Each number is 500 + 25 x the weight over the matrix's rms, rounded and kept within 0 to 999. Layers, rows and columns count from 0. Numbers have three digits each.

# up: layer 4 MLP up, 512x128, rms 0.0727, rows 203-227, columns 0-127
# down: layer 4 MLP down (transposed), 512x128, rms 0.0729, rows 203-226, columns 0-127
up203:444450510513506538487470485503551514527486494491516549521474496493491472489531455501473521519506508507489517529519476506506507452496481535518447482463519480534508471490484523537543512484463490423501539463444470523489475498547491514486485485547481465536485510501525490535501490498504485468497500504490513527492506474441514504467503520512489537505507524479540468500541555520473505502508
down203:532477475553505535495517495519511492544520514466540488496509514520523465548480519448475521510469546547503430505499489480491486493478488485502520468496553530480500479446492518517500500490492522461501487466486485496503471484472464528485469508511512516476528451473511491485498480559504465494505474510457544476486475487483524506502512512503500484496472517475467544537483547498488553504494
up204:527492447496526464537499475483527512524472495463539489486513538505474483498513507465511525512481468469478485487491485472513518500516528465483452475479507437470483486533532454505501486480495507508511507545517492503480508495519438497504510504502485494492490485502559459498447503523533507512524481495471507579529544542476512507500538504512467495485484494474525495521544534497515491501479
down204:496532519512512508488507487545491488522495527514462476475487478509516507525450518494462433514493526524511501502506534530493457531510491510504502490509486517529489473480500466491503514512522515560493537500444473506491524516453505543500539523481521513472498449532531501496513519461470517471474457506468481510515521497519478546531470487529554487459495479515515491453492497490490475538500
up205:528539480445498494540501469496505496534482473477462532470507496469478504456471465505485504519490499490475498495498492467518507494506494472511495526511525444511521476484497478490472510525432492517503504488546499495477539511502480470455518518526505496509538523472478489493493533521523486506449446527531463520493522513552547520469509508488502507495507510520514510499481499493517541497467
down205:488511513499512470478503481479524544500478530537517475464490555546497521497481481511500484472523495499507512523518513495474513568466535505451524493458532502534478502495506494522466473521519509512500480499476440482503474471493513545538476505464481470518459478528508531523533499514473502477531552477481476559503515488487474505511482489483503518504508511495488491495521488480485489510530
up206:458528464494509490482441538519518473543469535499480472541503494573495515479521494486499489513468500529480529493509449520494533536531521487476506511504478506531473528520521500476487475511541495474482494507473478516516513505500458503512501495510501490526504465486500503488548515544533531486496483496477483515465520516461487506536460488466510477511484488481530485465501506489517488475526
down206:509501477509511549520501482513500559507520515507517515510474472497508490494495475517520510479484522520489526508462494478503490469481511494518544502457481482478512477500443505471521512525496525504515502492503512530504507499473497469491467489470502519512497507502516509472548508444438470514483492476529503508488482505508547500505491446525489511503520506507499501521480463492506495486470
up207:488513528488434519490508542487504496467474513535471496494514510488528538521503483481498477493480483490505533528498526509501509489506541497440535486494546521503507531505512486464513474506510522534468511542499486430527518514482514473503503536502482558506525505524487466537510513496465489500479507482527477528509492546473505521481445496505472502474447474462520487480477482495484455513524
down207:501468506499466536497507514513516476482538499484504484463520529510451485476530489491461509490518507484514484563486474456565555553488499496540511501492489487468546506498514532518503463497506539558486488481462495494460479500471481521508463504508483501473513502474529493478496507490483513541457494507491519490522539526514487517491520478520479461511520512461480503512525477509530543472452
up208:471436504486470486543491521498526507549464524548507556487503478475509467527529522484510494503477495494558462500495491512499520478514466522489459502494505466492474510475538454539517487499495529516507515465492506527535439481485499456468528523513468526505453503482519531493506487519519508482471511492514499545483554507480533528493534493520495503484496509485484498451479515520474459465424
down208:526500526463501513448492506518456499503510503487550510514550544544536535577499544558503522501452478494472487502491448532527469454482522467527564509493482461489502484495490500416513478505514491494515516473516499502509480505470480471528490497498481504500469520511531516474485491503507487480461510470492540507497467530482545514474502521561495488481518495528485500517526519491477502503475
up209:493478476483489511462497494481504438438534513529460507470493501464502477566469475515532501525458524541505485495542439518460517472495513551510539482464517500479467512565474500507508499508495478517470525543478514449519515480493505507508540435487484503529544492494502528471475492500488504517487472502508515531451494490522497541484527526450507527493540523447480480519501526501449496537515
down209:494435454547473515476474483496459488457539497481537499485500504490467433546497487457521526514466518544566430495489506507497526548512461511507536503490526543510488497517472544487510461507507490514491543514495476449459501508526503495499532485470502528526494468498491486476486493540480497508546495521480545477501537485530469541484484478545514503492474482488527548566503519507464483498539
up210:466507500554465505448489514513517476530492522532468483516492498484518500503512502485453453445502492516489516506492492529514505477510554535528477499534508479481464516465459471529482516513489567511484511470485514538456482500489513490505522508483486488488492512485495493448448481533508524530486526482481508551510558523494494492502458530476505471503502522517518494505473483533523512493538
down210:478526487484561470502482579486510494521484504520554500455486462488470492482478450515476520492551502453517471473469466537507470525464507505514522464491519552492493548476515481528482471482468481557524500490530525525487492505502537483467505513515501499504512485511447516535467488476550527509523514513499526532466483524506491490461465452515502492498520505493498532507482496496499480497489
up211:454457488510511500459506501532512492534516492497491463514505486463488474482507498457523508524538508518448509531485492489554520563529510511492535522519508495504524508517474542522481504535503493471494490512506512469489520489459491549552510496504510499505461499448498494435511515507520499479483492508504500525473522492502495516496523509466511502492541498523532493524507490531507501481485
down211:528545505528487510541485478457505472517489472476517513493467501496481518492539521515497504492521487521494460494520475493490522474462460496483459476489493496501497466487545520516533488505472532499496552506480519501526475486524514503468482501501519474485480494511519500533507511460528496497512512497483474508528458475510546490489467520478481496491454502472494534530531545527528509513538
up212:495526499513516499515500518463520504524488512493503536501505495465480505470503492475537482489489471478544517497516471524462508483521501494501501511479470506499464548511483472502526513475521477502477492490506523529456527490501479484513461459482485522482460483512512504442460496537530473522503479459462496488505503482530531512509515544504461494501496518536533493540499541515501544522532
down212:472495514473516471475478498492474527512494503473505507495441541492514522534514512469494505450525523490498504493516491482525481491436479492533488518492560481510537497489551543519539517479492515511498529532493469520530503477508492543455547530523483510479517514505490512498516501526455498489498507564502482513513516517483486489542464495502482514493491504464513536430507501514473502473513
up213:479478517493490499459513521484494546474511498511484490522504531480546455541493515525469483515482451497487514481469506523508526474527502499496523457468495472491538489525496486536502486479535452455536512470536484504493487426508540494497469492522489490532529463476497459486502518497537514511488454490469517476471490494554497510537502497499511486517493498485530512503489534493517487475556
down213:501525503549492471525478494532555535480501529479529497493456502523515509521494460499467487491490479502505494505472487438509509474514531485487456466505502485499522481463534494513535492480495521556494475506489479503464472535533518509530510521543534491465511500455521478489473497497502500472482463508511510491449514487510509560457555515523488449513502494534496493501474476528489527490521
up214:467451505532479493437543488545503517450489513500540488480508487510485510455548482527481535497513497509491480550472494524506550487517520511515508458515513475482506432490468498504525549443489492473484493492511548488479498540553496483445505520485470463528492504463530534545501472478519475500491528509490534534473468511512490502473474483493503518477461523503452488496503496522522509519523
down214:499491476488540498513549462495508501510537516458504444501491504488499501500481472537495502446492505505485463470536514526520483486514500485548533549473469459491481488488526489478491505489534452460508488498483480491522457526493504527459507485520539539528486504500498485502470527489490498552513453529532523489541495458487517521520492487477513546512496489506544523507462470477477536539475
up215:498522468473491472498573503528481546515486509450506512513501507461511491478494479440466506465457504472517478527487527463492533463501469478565486554484521486452492545494512509504509523474479518507477456520553504502487509486492532460533522513490485495542473529496467482503469523480447460479496483525548514534531468500512490471521531507501505530485520524500465511523522490492538493490488
down215:481472462488459498496496490483491495469522519481504531483486500481483496510555536515525440523493520497479516483540516520494471499469524519523544470521483504513517501508494518483471439486542480468545493522511485456522534456509519502472493501494496494499539470496499495459533503489522495471499494513513462474502527512516498543557486543503474509490524463478504505496523496481523508517509
up216:461470488484497506499534470509523519486532460495538509508506504476510498499496502499494483498477532491516499542468483502511523510504457472493514520511555495480491511478490533507470503519521497510470506508487480519508494475463498518516519493508523563540524519498497480525546475489469474503468468518523486507474525469487502483499454482467505519474536514504495484492488503506526485541506
down216:514516538550508508481461510513480526506482502512467490516456484494489516499489503519486543504515464492506507449529528481508507501489481508500499505467483488522504494559540485502487498522509486457523461491452542508467507502521486510511518508490522437483524531508491475476493516509514502463538503503515497481497475527466475519480488488514495483468491482525538512491515499478521525500542
up217:527554482451514529498472546523479564516522518501482479506485519510479497491510500540553504488511480482460506456494524523518522528496511520481452512496456530517502467513489488484484508521485477465524548453512500505449523471484512490478489519520463485498442503515492501458520504483516485537459472521546467468488481523504471505510482511509561456492533514485524503490509516461520514493477
down217:486505518500479499478539469506486521510540504529488510531498453499526499510493482539476512510499481502517528469511496468477500492481471497499526517516506460508437500462458532460484494521498464461542478475496530497483527504494478466516488568501542536496583500506510493505496507522483527528492512545511509525488524498469511437477475528541451493493514524466497428526527505495488480499512
up218:494509433467483486509465493536493496501562525479474518538524512533511475458495502511486521536503554504491510543482479504478516522515485487479550494491513493491513467473474517526486473489495446471483499513487520505485435503503476459438493494514513526525537443511516502512513531522472541545494497535504457498499513471514499511502487495467518536507455472494522493511536472528554481487484
down218:507504507498490525495472464513484483517493473487510524519500477463511470459481521496494504480502510510532508537505524463528500552463522517500514483453480480471502472486493492463517492523502507497508521508490543543489546485537486537468524468472521459459512508517508489486525529503489485519467529482493444510517461450522523484519510473525524506525438491486463498504509509493555533528487
up219:476466519525471522515493534498476476507521510528459469515439494527510504508518472504497493512487524465529496451481463486514502484506504508530486506482496516508498513525561528489524477521504517498517472496504490502457466494513475471495480531497528502492478553486531468489503463521503482508528496526504492532480525473502517473527542551503528512512492465551519461508532486491509475491471
down219:523529513520507469506500493513480516493501517477509513463524492562539517532558495477470538524527498496511519493524474513488502477522529521509489468525466503507465463467522465513508514466510469499486484537541515497503506527495496486489527518515489492513502467501491470499515510493484484468506494466489504541500485529503471536496534436459472500512504530488459465481528489436458514515517
up220:520515510477460493513476510528479550484521472511528477509485438481481539529541491479504487500455524518499500512475538479501505464499502465505504534514472485501495477505480538498476510503493485523463484498483477463482560483500515484553513475530519478555539460513503464452484490492516507530489467442504478550527520514480500485484490481526527523506494475502475490547509506543480487508504
down220:460526447520495450505548486523479486535520541494537512472460488497480464466489463491486514475482531511497472474498471468497458510462484533509505504539520490535549512495504493493500505487485478494481532421463502530551528501470536527532490549497516520508520500549488444482506496497499471509495497522524499488515485489495490518492476452543519513543502497500501503498487535518493504502453
up221:476533507480516551493454514480507479493463469526532470503465503472508494508448513466477523508516539525483502502512477486467494504559499510536494442494483501510550518500462521518484529498510461512492517500506524475504491477483464500499529514497543516512488508508526454514481505527489489493471513516494511538518489476551517435523503499480511545503510522516491485501536529512482460477509
down221:511491491500468519528548527524454464486499505514482493505491521497506493524462494449514474481495505494533539491484478501512463503497535486522537530484499508470508533497466502480497470508537487472509547523525485506504502513492436530519505468494508496504523505491471548491548512521499492497471482460498477491500529469471547531514497461512459510510502444529457469487480535529503558523477
up222:507454487513540540574523541494491490494499527451495493466530472497521465488489493457499507460499486489488510469499522492482492486452543512475470489490531486475480519503503537553495487515457508501486536497523483464503491476466500510559499487514517505510478483545493502525509492519521474493489538560485482497519499479516503534498450553487549461496516493501497478465505494479512464455453
down222:470537505507513464494505464528496515549498500476454539512482552480518486494503473494508521507491461498497514424502510535486503517474499509515468520508514514508509546529510499474496483498497478515483482518496486499528549473531515487476497487455511482537558496502477482471500506498452517522518464520459456521490504525502524519479533523469456522490534521528527500525518564515455478522495
up223:481485531485489530510512457514495494541511526500453533489521546546487498529469478496502502502453514481511500509478480537448478544516492461509470513494502457506482509490499489470508454513507490490485510481543514502501502495504478510539497493480465503507472493523486492506491492520468505500501497575481516516509456524532538486482521496502520494491524488534471497496501517501484521506490
down223:545513511466541497495473496532489523471515523516489468483488494478503537494472492527507501487500483501451501499548473476506511528506493525471474464507485532511488497513507503451512485520511490494467499483488496508506526500516492524512533496525487502474526490461543475515505487504479531520515497496498505505496508455505479480510476479494474503577447502467452514516538499479523500491518
up224:480508550487491533490508528478499489488539488502466490553498503531505499518486456490469500542474513477487485512476458496523472521453517505488516499462478507515492502497468482515491490511517495495481478499514489514488507526538523513515499490476502483515520494502475499473526497494526452500519504492519513469469457465526521502529546524474504505536483493549535489510511508506505512484523
down224:515480488499497477518487502524478519567495461537518534499543480481538482490492459490517469511536502482528506488508491465483518453501519492517483496492511485515467491473480481449489528444479498499461510542467504506484512483466479495509511507527504540487478470485531456537500513474469505508497518536517508499492503537535473505482491516518522542511528508532428506533488508529461498526530
up225:513484499468457519495531500546543514537464510491483512512494500433466526534522484488498540488492501529535495491527511521481491524503538502467500516466471533506532542515486480498509526500494441527491453463506508497463443467492500482512510485493527468467536496522521474484480515469525512496503520509483513505439578468525492480542488452484484563478519476523500490512488509497494512520480
down225:505540528497452516528470478546473515462434528470498522500513501488530494510533512474495484507470485441488500492440468528500494495481494497512505490535490520477495478522484533480513491520515524536470495543594513466514508515452525544463520494526499518519533487496503498520545503481520469458487468504488535471459489528474526519485471488484544461527520484470528505459516497490495516498489
up226:491525497488494467500503479512516477533466481511504480499531499507466521489479529515518491447508467495489480492544485499503466500484521461520506454473492496498488511502498475525488483495514508499495507486465483511527511491513481491534500484485527493492490494494534505532469491560512487497547543495529536554541503502481485494506533492521516501511445460505528443521471474490523532487513
down226:504487525479521530501497503504472514432516492492483514479476498485511498515501471469494498533491519496521521498473515502496530498536480522508489528531473493511505497493495528478502521517504488505471508513517482499496519534473503497493504486512468525512511499511475507529555509437497525489447476490486471465512487503525526503467479512461465517478557543503513513450542502514477483535483
up227:533485499464512491534479488485541487481470513505504499536495573487488496515474532485498516537478522436529525472513478483506468494507532494507558524474489494518486504453507520459534492511502511464510502487488439515542500493513479522534514519461488493548502454512477529538503531487536481461518516448507497491478508506517497466484524525527461485498454542490529471495500526530482459443460